Each number is 500 + 25 x the weight over its row's rms, rounded and kept within 0 to 999. Layers, rows and columns count from 0. Numbers have three digits each. The size before them is the row's rms in percent of the matrix's.

# layer 4 MLP down (transposed), 576x192, rms 0.0543, rows 526-575, columns 64-127
094:480453475503466497457492501486486507474492489549483514493506540497510461526502457510529469519478484469498479540515508458490472492483522519562474496530543502453466486491503523519489504499559503
094:546469487491494505533527476477527510548453546513495513496500515530464530481491434492527503545521515468498530485508535467487493491515503485463508503474527483516508521470501509504523499502519508
107:496490498509500489463520508505498501495506468476487485480469472494500507492491509468500513481497533522483499529515500531550525500485485455508505536520508467450490484491524478488521476522478520
084:489485502513463511430513508500502531497515510506522487520550498456485495521536464479476467465516505521516513513487477531547470529496496469523448469451467512478458472494515482502528514526468468
114:529497496468483444498521518501522462494528530519445466484566552518522499478523498448490491531512504491510479502522494511510504529502517498458520538519508540467515473474492508502507478510478515
119:558459486506521455522518506525484549498484473473535477468479544518475493491485465494496466495484503501479515485503500508518513466500485530476447478510501501493556506523459492520500467532506579
098:522529478488431458512517501493488492513474519522499506495512498545501499514470508520478493544518465475503515552476471482522492536499525523464499532467512470543457520466540477461486513531476506
090:500463528487501496487508536486529436532511518500497508504485557511504455460525469456481510498519543516524508476491513514479489511434540488513502511480543459535477542501494516513553541474488478
096:479466545462436479572499491479522499527470513550535524483495534493504515521533476440498476507471513478486466494431514525503504496476506515485523499496459493481505500473510462512488575487511505
098:435506521505481464513506463491491511483444436503510488527496549495497550466530523490516515499515472500440488508503485498512515493519522487469528477481525493543501478496445550544543535496474496
098:511464494515492520497484481497487469502498505471487467485509517518489486497526477490505487444495485507458485524487507504563482475507489476518552479476494468483473512503520497534481515530487469
095:510510506522516483506546447479457506448542512512493497457522465533463509513514493511510506518571495477477443454532521471495491495478518478528485466442494514503477530490466521472492488510454541
113:489479517479483483529524497474533454505487518493494533510490531527535497509473525449476486471477502527510493506522529533539481468493513476455503526535507497459474493464504496510486491547505449
091:517520484470521494481518520490555472494501538473502539465496508511457486483503509494465528466472489492464484478502527518538507486524511510468507507484500528490498518546482543515520539471523474
086:514503478506488510467506509508499517493499500475523486492480451472491528526481494518514498484501509505485540525488476487431475542497559483475485527503509474508498481453522461478506520486447509
110:542483501497464468464480490527515509493446483490515469502502563552488507494482497510459526489532501509513516498497503497500490510501511496496464482498476525480458541503481527508500498507522526
110:521445529473530486527502500511513509475490522480505464538488450505513506442503472471482469489469510456459557484487508536521528505518552471516521527511505497504477485472494447503461479464496521
120:502510495510501526485535496515510453506501492514492484497481461530519543460457514530491477487488490463469492486483494511464489487486521531506534547484498527520470476526491512479516503500538520
088:504530479552502505480517505484444528495497519536490492471464532470499452521506511511549544504485444491490509439506476493483509551516512529508474498525487502500537495530494495451525512497530536
093:507497472512543516489522492468528495540510425541522486518494528470511482536518432482484565485513492486499448514493464494518528562495471518498491495497495531505491504512525523539421475527471500
099:507482486498528485479521492536506492491508477535494473476449557501492538512498501520499489565470523478487471502465468503513455541533504491494492481521470537526512519464546552519448488494455564
110:488462519498439500507513485504491522491496484512509474532506476470553527490494544485507468517480500512456490507499467476494526508526507528517536505531504448483572493516544489482488492495481474
091:547507519530486496512484459510520521483481491499502508512517476478482494506516515503553505531503489498557529499560519532481480503470478503460510516518466504518521505558505542513510474504500456
107:527578518523522465537538500474496526477497536485509502482493488514527485499465491489496515533448498489507522527514450500459485479521501499539501455546542490521519517453513494516528493463518504
093:474487509504450538518527525503454500492540511530495540475498523473473495510492520516509518523512491470500494537459522506508504510496451504483487548492527464512486481525520468487509506497522466
162:544480470502497490487487532505489538493502548500503509533470508549492530492563487496492492510491478509481518505458491466526451493518453481463470468449517473467471517496492521534533504515518504
100:486517485520502489502472530506481506499540549489554556521511486483460505481510507471503501480491477520468512463508536473522500500460520466499521486508497528510527485528472446548531529501508502
098:543514466516466516465522487497504476515476534512522541507535554484465499530491465534514482507539477511528512509470457493440472495476494474478478495500528458507512463512508512518502495484498507
082:451511483537458507497481548490539483491552517528473553485488486503555448488472472463489463465488506516494492518518503491429483523511506491507493507516488460507501544488503469505439514503507467
091:474472519469491496487490489558519474519484501513544484507507471486504520516517504503463500496484517477494518490519549525506503497482529490473507477475529496494511512530475494452534525470514501
066:495515569551492448466515475504486515477505501526518518475482502451516522487487484462486509491484511502464482517526524486476516519476486538472494530505473504469516531484485534523517485460517512
097:499477504503491509473511496454446512502526509500474485478506510553491455520528491493497504509519508507455488491483492493493527538484467456523494481476522490518470508523487498520511502457503491
086:518550590463504499487508513507529493485491529536471542519502487495463470489513542523513543481477509459493494507507461536500496501482531540462475518545552494485531493520452493510477475511550492
086:447529577517534507488520482468484487474511510531475497480502510514466457503506477540477477508497486488550513539499500458507455476553518486465524516532508507444475482517526479525528508466503493
112:473464490496497472472480479507492491515504487474442526473535508509507501486508491496473485530481485502555524521478509494489499484494501488501459451470490457522539470530544493575472504514540513
107:476478466508469510481498526513491482491500545547512477485496467518535496478502544456512498530538507449517488494499476485522502508508516509518507538479443504461493495498478493474487475486465508
100:448505467465528494510540444528473492486466497485471509533472536539504500456513489482507465506456476491493498517498497503503435455511465496487481506512502507486506552479532477514507469513467495
122:532525548514500475498553544484482489473498476481451470541535475502483494483534518535484510507494526531500501494531485479496511538501484498499511537515507523478499469507435495459443454469511496
078:505524524464499491520532503496492520509526489534482499511512491508515507466551492421466519499463475494509494544517492524478523520499528482485488438513479506494462515528446480537506523532463493
095:486477503460515484544498477528527456500459524520520517507537514482474466497553476539503542520480543486521484516523531487500535437514507518485471483483543544528509538533442500497428535498518474
092:508470480493452524493465512480515501491492548503515512525498498526433514497521472495517489517482499578531525514544512471545480495479526513491512492504532523485528497468521467554494468520541501
096:502493502484507487484510552483503523478464465469496514480459476521488478486492511489530501483494517457475508479451491535517465503490450492492514491524512467464488489518512480515495506497506510
108:478465509529471523473469478513500481498511539501485495489490496556536484518517489486514498459486521457463485556510453488503475531505502507490504490532512488502473471489517501521540516489518492
086:506463553545539505507520546506538489518541526482488510511513512498456485467495519488500539458483545515511436494565498496455510491491500505482515467505515493539500507498464537490511498496537505
089:452510538495488499491520492445486504496494496453472494507484480485448464513493471481470517515480487513512431538508453484495497526494506504528495499535540525491518484515504499534531472501508502
114:465517483500545507469554524502466534530505469499464477540509494507440527511519499513483498536507550483508509532500483535545505482480497527495528483491499507507556489517512505476509476518471514
098:483500575502509532481493465510517471541515499496540472511468470527532460519464492478495497527533518503495531417459490502475521456508485488489528528506492494510538510476537486482520471525484453
144:498504484466488476522543496509489537463516501461473503493490463586466505512482501523478517485510514487505542457514477489499483520515488488483489482459532480521566490518492507462496504551502500
135:556486488465508503507490523509507515514493502479526528529520497469504496502467507488477471531482478506460498513542467483481467501510498467517460510472494531517486548483493528548479511534473511
092:453529520514485486498442495500487527516511518528528523509546504490506491520501503494472471491542479503519526512471475511500471461506461483490485481489517493469527500545537480509510510508558508
# layer 4 MLP up, 576x192, rms 0.104, rows 527-575, columns 64-127
091:491537477490510499535475526496528469505523493481520519484484478454497498500528478501508474510450509507530484467500543559495490495492543527515536492539488508514474475485553503503491486517457544
107:505475549491515519515526525534493530485511510495521529515575534520515507490501484473541495535497507499519501508478514495456456536530467478428509483485478463549548485512446500533502522483465475
085:506503468547533488500501453485500540480479524486469461437510496480510524516505487506486478479497486473498523499503499515501520493502518503474483521492499506543491526483470468541517513493504521
110:522478545423526460546486455507538519490485533482492484505514525499467495533545509482503536498485506479475517482502539476505515522489471513515547524454496490456492501560457516489501475486505515
127:486513509509495507491525511491482525518490487507507502492458537506505511488551477469458486533484474498492520511483475494535519475524493490517492491506496510454540501466476530529493527468520513
093:506512497474504495496458509482493523495521489510499504511524489495456467536530452508507506510510467479454444471528478483519498519508506483497458478487505509506468486497472474491543481496520471
085:481486484438468493477485538532514533461499489460531500522519502520460456494462466517522520466531477502500484479491476477529484491489467529541514483498519492546463475483519508498522520518487516
089:500500492487467472487504496485543513556503528524517473460514464467528528499496491523475515498501481521503508475513515480491520486503519467557519555536487505536481469476504479471503525523443510
092:481508503454465485540494454520460536496481470496526497526492478514484498456513522486495495554443474485483504467482505497533514497532466504453502481500491508489493484505473493485534489527492476
086:533482532514496493493509496445452510529499523483485479473513523493479491518551491494526506438468495476466500531478517487550535433503499486528528501477520507499481532492495515501531506530516526
097:540464484532449474493492514488513529487488488474524508535514491497503494473504489489474431526489508510537512456467526493494482538517484493496512518509459486469443508511535491493477520461483491
113:513506509465513478523512505506517487478494530518480525478542501486446445469466466555502499507482555486511512482479486486472534508491462517506489499512531425564520476520509538483499485505512534
100:473479525479502537521513477481488478505470491534493492527517432486510502521542515510519505510482531483512473497496473476514542463512459476502532493500503530504503530471487478503465520500503524
092:488523498468495489501473484480528522509492505449480521523481453466516451573483496515500465505519488474492501513467488484503507494481506541528528498464487523508473484516525492526533519549531498
102:511513461515497532557525488463482469535506475465494479497553449464515524467495504519563507497491477539501495522493497492454442493481497493503543487526482470500474450479490475477529524490475488
113:490585489483477455540507483469488485472485495525489469497503492523500510481496486506521521456519522449522478502507495497506491505474514513512537519504489477486524537541490526526485503520483476
111:500492533521473475479493537527505507530485469526488468511442449506501494495509485521474518514498518458531528517471522518485469484481513500499520476480490502506499460549505465539497453491526548
095:517497498508474511510511472561495513511515506485554493466526531461492501522531505517508501480474472447510491502476590483511496488547488540529530483486434466487477483530452515474467511471509544
096:521542539484475496542526507473501522519477486485485501497477499451531485435520471500468485516510492516484488479520501506534496498479520487506493512487502527497508529503468504510505490511516504
095:508502447518535519511486527521516528493486517503498473485489534504477454526500470515485505458531487530518469483495499515502522513553557482473536477510503457542488480538490452514466503520512523
104:495574530525466522484513469481534492547499555520501511498515470491505503495482481496485500478468482505505493458475491514495508488459532494529502523499548488537483498500490496467446500528473467
092:445517529531484495482477523498507478493530482531482485468478484505484519499504504513502456502457542501460510498519546509540563524501473481515499527478521532530512510518521462526493504506477525
110:525585498498502522509521493533510494527511536476493500516494516491535485463526495520486551531469496453457506480507456469499502505514494508517519467508529522502510469515486472512536509503528519
094:483458529493474505515492474504474510477459493538518513458502493485520478505511468497500495489482483501507475475492505467488493498458503473514523447510494528540487481478538494511529562468482487
170:477506516503497475485472526500475533511494531490530488497480546480478480451509481439445497498488489532496468462480501489540498464461528483521497531496493510502489475490504502546466517508535532
096:508530452527442467528517527487477531530507494532501501489509442493499512484520501566490445481473523524506505474516494472506531537517469546478467492490478469493512491488496489495488489503493472
090:523496536491523486476505506467529546462504521507465494534516525503480456530502520489503507527515488495531513509479473481494472505473510495491484553480536544486477522534502496497470498502495512
088:460523479486446427474492530513565474449519508553514518480512510513533528515521542492472504536473481485514526507509494501495505487511495513498509502521510496487469533464532509523507515558496492
097:510485489496515513498517468497510505517462484502493510459503490512507486494488486520485507515501486509483536525512518456487561531470505516540484528494473519514490530517477484451560457461470437
073:508474573519483471476497490519510459510517491513487518461487503468542509499519467476498523511515496485492492522522511475496468485498465527507481529540493564476521536517532555467468475482520503
106:478507496465503497526520538483584437515522496488475531499549490502540463498506505498504499537513478537497476466530466505550552480449475469474543500481505534496510511504504489526483509487464466
090:510507491516455474522507509503530508451524505483503518503512437533502491484494511464465483498500477518493534492527486492494507515490497458489459513516470521523494492539497483470489511496478511
085:457519510489507497501455534507488536459485510542500476532508514512496512542510528518487475480446544514499534539476504496532546548489496438546495485497502503493472462482480478480529484528493558
109:467500505484474472512509482517482552545505500450490510532513502555512491494470470551501494503455475500488537498478507463485513485498507475485522525504511477486582517518492434552521522518514481
103:527441510495467558489458527466513531520455508534528491525493495516490479485521491504535551480510506501512473494484480542508460507490481502458524506473500502523474477510523504523516473506509526
100:517516518505523459489487533491551511508512524522519504504468465501483518506474466488518499496502551492498489484507474510519488518483483555490489546516543534511512470526521493515520494536506479
110:527524516456508469494516534459509509477488524506465479465475500509497512546565496509472499474503522512502520529520539526526494509487517490501525533455530468460508497509450510481501483528496491
086:496516483563521507504495497443533487539483480491504527473492504510517471526498455474559488518520464513513516481471459493563506496501475486487478528542497506487513511518475478546492500496497520
101:484456500487518490570507525522506498526500513511491511478514466482523468504485464504514488511507492456495504468488494506521470483466483501504526474534480513496493539508506499538479519492513449
089:450502495487537457504514521487478498520496476517540514512540486477548535496498452518526488502462531497504526458476496482521546511487507535563539491523449499488485462499530505482517494503495520
100:473511455542492555507543525483518506505527510510513513487518546533519481533468472502487452488491474523502503450517498472473464538517530509476516515468501448506482509523456479464474493464506504
111:505497487489492480490516441490503467475464517489484491475486505520483455503497461552493507469467529497483532500557487518502514491487491481507496522539443486520478506548514518506525516505476535
105:519498469532507478507529548534510534506495461479518490491494486475520510453484489517453493505509539492486472503478499489459506513450533530488543477523512491511472481499504495483525542481517474
093:479497557509502498523458508530526502488516472526529497462463480509504514562503478471483487449469492483481548480495528508467496479481528507530475473494493473514487491513515524476489528465466489
115:506501443550470506468484489495487515496499482483513521469508474480475510508498490476469458475507501490499499484521511542470567546559494478512479512473439531491487469468469530479537503479537484
096:478512516535533478509482516525505499476497500487490503505475480448494505442510471494525462530480512502476504575488496480494522436505546531516524504546527480505539510538484512522496483537485545
138:523488583494491472481460497523469525551536519466455482501469510508489476468530517473497497527466438471506487533482528510520479490505539465446493500495496497522523532516500524486478515505459524
116:494496536476474492469507497466488478525486505550492509472523501489510476518523509487461467498545497527528494545533465486508493509537529537523512496448542472509488468516515525510512498478451499
092:497454531525509486536446469528500481495522480460561480470493503545470549526463546521521522487472503499477486488516507503530487461473563492526533496534509512491533519520521543491531519496517481